python train.py --n_layer=12 --d_model=320 --n_head=5 --n_kv_head=5 --head_dim=64 --d_mlp=640 --vocab_size=8192 --activation="swiglu" --norm="rmsnorm" --norm_place="pre" --norm_eps=1e-06 --positions="rope" --rope_base=10000.0 --rope_fraction=1.0 --qk_norm=false --attn_scale=0.125 --bias="none" --tie_embeddings=false --parallel_block=false --init="normal" --init_std_qkv=0.0292 --init_std_o=0.0 --init_std_up=0.0292 --init_std_down=0.0 --optimizer="muon" --lr=0.00209 --lr_mult_o=3.0 --beta1=0.95 --lr_head=0.00946 --warmup_steps=200 --schedule="wsd" --decay_fraction=0.851 --decay_shape="cos" --final_lr_fraction=0.0 --batch_tokens=131072 --seq_len=256 --doc_mask=true --train_tokens=646500000 --steps=4933 --dataset="wikipedia_en"
Each number is 128 + 24 x the weight over its row's rms, rounded and kept within 0 to 255. Layers, rows and columns count from 0. Numbers have three digits each. The size before them is the row's rms in percent of the matrix's.

# down: layer 9 MLP down (transposed), 640x320, rms 0.079, rows 248-261, columns 160-319
# gate: layer 9 MLP gate, 640x320, rms 0.0766, rows 249-261, columns 160-319
# up: layer 9 MLP up, 640x320, rms 0.082, rows 249-261, columns 160-319
down248 095:128088131128142151120168132171109107111148125142126130151134159111124172093110131111118110190145144118116128147121145134126135110118092105127123070132103097102158103163132107120113131126093132093148119119106122165129118119120127105081101118122103114139160150172140184136111150086141147163160111111150158161149095155143133118127187113118092119148156144104110094161110159158136105139156111133132121114120109174120150131138128101120122125139159099125160131160181117150102106106099134
gate249 103:139154137122138125095123135102137133142110135118117111134120110075085141132122121157155161158098129129134084134143156187139150088162085113185172112136100102100151145180110129188135163117112170116124135078103124151121152100113128102111131087099146101126092148146135161120118102116114117139117124140098142195137110133125143133150121075156134149097134080106113144097116133136142121108101146120164180118084149156105108110127129123135129116097123118156125149134134153100157155133125139
up249 098:127114163101155180157169130153150140115117126144159130136177121149126163151122118131099160131134141091158108099089109127114126142153096132172118143160146151132157189115125149135083164104097141067149124131112145120153116149138133140123112146111136154139087121169175131098107126142122135141148134121186140091122096109121122144148122109147091160152149096180138083185124074129155122165145123116110112148126083140139157127141145178162111163120107142150163112154126112089144103067142085
down249 106:101094155106085138124152091118131134126119144141125128142124127114135108100135149124129081131116128117162170151134115132151139125123109110070093107185129138121136125147127157131091147120105125120102110150162063122143151094101129114152143128115142142114131105147090128136173112138137164101090140121161160151148097161081138141107127155127152142144125091145105079130118149108110136170115141163167137108119132088113119127145138135134109134158117173089116157116106110082098161121117089
gate250 098:110147119108116129084120128149127138108091109090141114113133118139111129111127115142111142142148110134134164100138148162086136147148160132126125118112086084085144145124110135101119137112084090163159144118113122131138068114154136101166112112142110166115171141117096130125157123130086125105112160104107165148144149091145134131139132143110142106128138139121116123153113165096099161161125121170117202115147182149134097098095141115117149121178182072141149172102128110121108114135139131
up250 097:101130195129104067112144156095091124135131122123087115144149163118124103160151132112112182104135079134112110152120159144130119170118142142135122148147158182087151185133174138123124110138118137149160126129135146126140150098138092111117153146116118111153176140155185134117088119099140146137146158142140133115153136160095128117114124143087084114159128086142162118121148156138123150161088157146135100128163134131125153095168144129133105122085135141155119109134127127043111111151080115
down250 096:120124118115124103122155148119116130120118133129124101100146142116135131131123102152097147109139163177138137150132083092150171127136120078154154121119164146101113175146122144090079114142123129121152134118164109110139145079160129136121123096103120123119138130079137089114129125140111074138167147135182147125087181133137132107135121121128120100124103046117118170164147127137100124079134115122115116111115128078135136132163134157145129109120149111156094082105137088144120122105114118
gate251 092:108157089128113124139156161124090130118139143126143123161108135092120141133121130120113133113102137138093122107165121124123131144110147092119118121111135141130125122122164136150137116137139092169164107183096104122119120144123109124125068132123139118140137130135141094182106153125121134146110103178123166134156130146136164112107113088083099140111095145120136098112099088171130139153147135124153124119170103174111157149143134124164108147085112130103111150166105099099056100149132124
up251 101:100116141120142089135154116124149157164141147104110098083133126112153114144144113107113062144105124189127100112078172146162144179156146143128126123116061159126123150175107136102117117121166118117159124136094108156116072086163109092111085076132123057111077138138114153179115138130135091122125176141093140094129167138159112141155130110125158091143135147103117123127121170103108115094127145132147116134133151133138126101078094135148172137108163147111162110121113107135130128140080134
down251 095:144105141127112112157171141089129179105091142104074184144122170141120141134164131119104144111112113092164138114109123129142117071155090124138122147130124119132115116109120135134093142069159162142227120125135085112155140180086146137139162075098163140116143143158133118129162164147100154155152118119131110135106123105139106128128132140134122145106136109134145149126132130120106121128125086105158108148166117136124147119170116186190127113179171121141122165093125153181095154165133118
gate252 102:119104136156133164123124105148161149148150152130114150121150092120102122090143113109146138128136099129142150143097124119101115123098126137141125108117161154173145124132150115132118075167133131133173076158146125130135147129129112135134134149096099138201086112090125119159146106122147154125153159160143109100123099207142124109127158121099094142124089104147145107131119153179088125170159105164161113120145097097090103148155127117123155147172101111087161105139120167136117116158135121
up252 102:113114162133140102106144138147131150117157145091141134089147087123090147128077089167086112119131110117145134135131140127092182114107176076155116158118130133158134082131113140169068093153159179123151130166102138096138123137129129133127169139147110114165125107128130134145163134164093119074107174129151111119097147182100135140170129100139111133180161153124143103108155145184083105125145138157122138148158144137108138152137151131107154110122109118146121113144147114099142120148128077
down252 107:123133114142124152119141139133124138144136137181087154148145128121137121161131108137087162078141075161113123123131148119139145151080130155161140106111130125174127146077128121152094141169159110086167130117100146114130168147148131156115162117091160107125118139162154117170118133153143139140157152074130129118112098118151120161165124168085140161156137124086139128135122119128116147152170118138115146133159145114147158126103139116140129159126096097094161130102128123137102084163137137
gate253 094:132138128110166102147171110133115150129094099096146080093143130161128147131079143148105116087136172083127127145127095122136139150132158107108122123127104116107113119155161099138143164137126159122137079139121155138140109119142121139128130119124117132134113099170094128130126141165149157080151194165141187136086140151155131115099116105146161129177129141124090098159095122139131102193122126156166100130119146125104121118135114139105130155143119176133147132156163104130104111089159125
up253 096:147112168124108116081156160142149146103099162163123167154140116137136163150142107160120116156129119093105141132128164070127097122114112111102103128126106121160125106125133169146155141133136114125088143130138126110132137104158091122120085165174140099123171107090135123146159155180167082134105128115138163140102106177166081129075122097147148135132117120090112139131135160140111127127136120126164119133093127142143148160124100142137166117136119110082118109144133133095096145119111108
down253 093:129158153111070117140165146135155116150083127148145168137172152114113156134123141132149143100177104121133099105101114145145140137120162112087103145123112109126093111158157124090138147123104125185102102156158157156131096137172095098141127105117118076125115107122102096123135128173150134131148196151147155138143148132194156140122153147128162082132132084100112084131117123140170132145122142149151077123121122104106128137146142118097172137133121170122143135151160102114115122161151133
gate254 100:154124101129124142103148103141132150124121124127134113127170166129071111147150117081124145071110139139127092119159130161126097123158145116168111126173132115106125135112131182136160158092115105096120115133120147196193130152124147156142105159107098100136078088118163107098125148110171162143142138135119130191118125143129117134147152116150106148131112101122141143160123110146134145106121127121120117121118131109138127139133130106136154100111120136117116122152202103145101136156125153
up254 102:154151126100145144081159128124142148142108139132101124150117112141099152135154119145155085169112172127105136090104089158133158144123136107147096156109124099128076106163130125118117112175141148091145127114096111085110169109119100120144086153128111121103112093091158135141100149127156094114080127135138091157149131150113086151098155153100096110153122107130092121145155084100116083154124160062118129112135136121142122098166121129140129128136144113172137157164116140113137125127134182
down254 099:126132118109139130102129151085111111126141131104160103162123162125138131155135099157129072163141133102141130107089156095101103083140156134092093132165114142113101149149138140171132168105137134118102156138095117146144166120098115150064116109089141119112085113116148164159114103112099146088113116154127099139111163121129090131110088109137110149159160138142169123129098114131103140140100137122154098124114101125130132095108138111023129148124140139127095122111122134091151120156125158
gate255 095:145165129181138163143114105152109090141128127094107151091118124151128129162147150136152142189112117139162130176147115109096116114125106116157108112127158130152101153135098107133143167131143138100081086148100103159122144121159130116112106128141078148156134138133152159143131136179125133134132088122139118148163129135123086116140137150164124141121108133071156142139172123139144105114159123203136091095137124123111144114176152144086072118108098132085104130146121119152123133142148107
up255 102:110116140118114089124117158117119179152179141127164111099107113129127179124112089130107104186125158145104138148138139136145129141172130097093102138116107094134100141159156124103120124102096148126124152141116137124088123115131108148139135126143143123115173121169081128128131120110132100099115105166133101128106107127139123123144149112097085141106083137200129144161130106129130152160108117132146142154141115106092149147093119156134114135141127159206124094107118135170136116111139125
down255 101:110124094087122120126122142134135097115127120147110107144161111113143139141111130149112076129136137159157096129129158114154141133129144139115139171131145135081141103145175105108127114116129089157115138158141120117122146119111150140116127135137112114123128132107100120070098092153130131153057144113097148106139091122137155130124151114165123143173165082152142106152117115163136120126123169105089146111104143134145180090156134150091163113160101151100127133107136087103097132191120149
gate256 097:129127134130122161127137099139099105123123126136131106134119132110138136105135120180138165146134121124129140115171154147154123084135130110152141119106142132111099110094112151152127099098133093158154160100109144120133111091136134146099143103103101107117160124110174110135163102153123082162088171072174139122107144121109094111178164141161148094125108122088103116136120122095075117133117127100130137155132145114098169121116129083173126149141162124149175135124134132157130112138160135
up256 099:113148129143138151092121138098151135132151131091137157103150160119101113132100134137127116120113131108117160144072136108080139135138086110085136086145090155162167091140110157069043125056108122112135129161124131145126140164129082123139131165133102105110086160091122130162128130121123114141193118132152134120119152125116122122107114133140126096156143114147124144133123176122152145136178122123125106102110149104196099138178141114128148099123101136080130148145163135144110101102101153
down256 100:114159101138119071113126110164162137105152116132109091153112146143120135128097085123140090102107135161127121157111133131140147098122148180146124125114124113132138151130141151092092125098118141122105114124139108122132095085090143147132120154108119107133109170129140170113125131144130057133136148118114152093138159133158121105057116119121148130124134063094098115114154128110109110121101124140137148128110135126108138123109122122176140127104171158140094084071098102092123142139127151
gate257 102:146125138142115136150156134109154160140146124138132192094109113094142127173116106121124092135150150148136143141120153108160154125113153124131164135159144171120140107120169115161131176118119103114150163134095112138106172153181178110113110122124101126111131063136133145136170150120089137107164095101115097143130143118098131129149117153082127128146159081115089123161159183130146152135137082110142152115104099078164135125089120106125169121115122139125156116096107183103079128174156131
up257 099:147132134114082109138144131090099119113153131118109146130077099127081141150212167177114111088131146129112116104128130089105119109132148146165069111135138134099101105137110113136100161120144148122125065114155161154107111113087137133111148141161126119159154116124135100085149143134113109106118163114105158124108137103130156126153161128139122137077149135174099128121125124110127166097113149119123145145131158133113106112125150097154125128098118145082132139120132143132142135152067137
down257 102:103158115150123115155138100120177131134092120119166114141096110139146168138115106128143193120107109079167126136144129131158097115104162130116085131085123126132150128116150133116147098110104102134149141148127118106156119130143160085087104098165118114120106131158110150161129136136129063132147146126154098094120145128155100101121161159121159154144112099135107143142127110145147096052104123140115150117054137113153149113104154138210127116110119127185091124128144105114149113104135126
gate258 103:126114146118167130166121132120108131096131086106104132098170144140107163117128121108162171158116093146143138129155076167152154140134160126131149153152141131115122117160174090141127118116140124190125111112144110147115151180192126148080096137144124159129125161130133108133129146107184087095097145132147088125126144172166091181159132140115133159107156107157139158151124113102121138150094105113102157140132145114101103141126132187107167143119135136126153120145094164109101144137137146
up258 104:124131152121112158157139139192142137157135094116081090169125149083126128100095147115138149094115138109092108130127136083111155184090101101112095132106103107046160109101147136136105172133110134147120109123154129136117118113099150126141131188096123114157167145153094114127118141113150145118160140109114086147135117126132112069184127142148132096167145139106147119133140120164118082112145135134111104132124147113149154104110127120118117128108177114098093138094141168110153087154168133
down258 094:132089165115128104156136155157108129139160172125099173119161134111156142152135163134130101143145187131168120106124203154134160148146112144127136106150120105087167164145140126115124166103140160126123113107186124138123117138117152121080144102129109121119123136158131097119100111153142101182135097145157137158145090123120138113112146113125120151124124151133136113134084144114132117141113160118100088101142152114155071055123086176091154132156113134132145158126130121112087130117106137
gate259 104:110145163086111136115098147130114101152152119140134136162101144122103135168125095060117094132108097163165173141136111121129099168131120163125113104125092124141159126124125150146115111139117114122085153135121144168117138106071139098146137133121089125098143128110093082127145094113140157114138107113156198139132139117074161145087136132148105137117139108133189106111090106134117141137161110126148129106140206182129119115119170127156114108142129124156092111147131099116119133114072110
up259 101:119148078118141109158134132148119110135119134111143092152129133158120077118100126121145161112167113141141138135139104102131128123136113112133101131148136135066111116180139131119166119138113135098109090110145064104121111147148138122153142145100127153173143115127095086125118113152123113167098172120162100119133097129169112132097150118151136098154126111145129083146105175137114175146098155167127123092131093135146095104136121083139125138139141142061106145176091177171099089073131119
down259 105:154145149112156114132111148123120136146139110086164127109159116119124122106172142148136099081136126118202145129098139109137107080088091077134174123138136094148107100111102085156092127125151128157120104124118135131092142123108100070140124107140127109138147114086154134137133132131133147121186148115095135124092135102147134110131128134117131106112125152128100114090100121072134146118122159149107136096159091136128144129103098119120125090107145132159104132119177125150168147129136107
gate260 102:125170094137122122110162171123127160119167163104133103099141127089158115122146094160075127114121144123117130166149144134129140103146146087111146097114107082125151110125129090100182136187134141113157117127146111181070125107083139096157154137119106096130168133098106151106106147118131146198153139140133109108142147135104130144117123152098083107123165122156170110100139124125117162117133077113177128139174117127105143178176104112147128119124088147145140099124137125132125121103108101
up260 102:161077134129149157078092107113146140136111144085139092119122129159106077087109120103165123130137140069095114119143115137140111116126107119137110156118132110136088121133155167116138092112134098142123113121118074070166153104104122162130128126169144127120124088143107085136124111087145124099154089095173113069120170091123130103134083138133119123127123127158141113124129140122151182065130158166097125124089122137146137120136146129091088110121117088114128103137107135105118121154102137
down260 098:120120126131119134130172106090109102143141118132098138148119053112144091132147142137158096108121135108136139124150147120106149124135120132088155129098154158098137123106144110168151118128145145133133060180104140134141143118118106103145092104116158126149107163100117095123110166180161109160134147136104146113165142128097134137116135141169166136171125068099132099131125134153136116107152153101087157104117129132130130102114071138095124113174145111128145123099086116082082155139103119
gate261 104:173123158152129108091076134111117123137155118125148130078164100105166107132094179147101147104099125137156142135088134180112155095127142127098132137105125137115102102116129141127119073114111140164097156155106132127120139108122142130171100131114130125157126148121137164166144132120121120153073149091110116117108131148125099120129136141109102148155177123069137148098157109157126105106153146119145101129113148116112107154126148123159140129105165155118081158117158098097096119132091115
up261 099:119163162123114108098097133117151096147179124111075123156096138141166153140161126135097146084121133098110142157146126101106128106138118134093075130100114105135077148091142189108118121120124155131123141134139041156110119158151135158112120163139095124152103075129134117155141111105102125127112158156127116094086137170117115141140111137138123164114133132122108123108129111117121122101044135188173153139113124103117115107123156159123126127105130126121112123113108075119165130081105135
down261 096:146153143116150173113114133059165125094162137147116160085144148116146154115131119126147116128102100107103148123103129155053133126137105084113131106141127129111129117117128131116172151109116131110112126129118138094122109131118087128157115122123083091128119151147167108100124156098100147090124113136148127119158117123112141125137081134107115136115125135139150176167144115126139173129117138136124113138093116150168111140161156153076157116150128126137116141117141109181115118073152086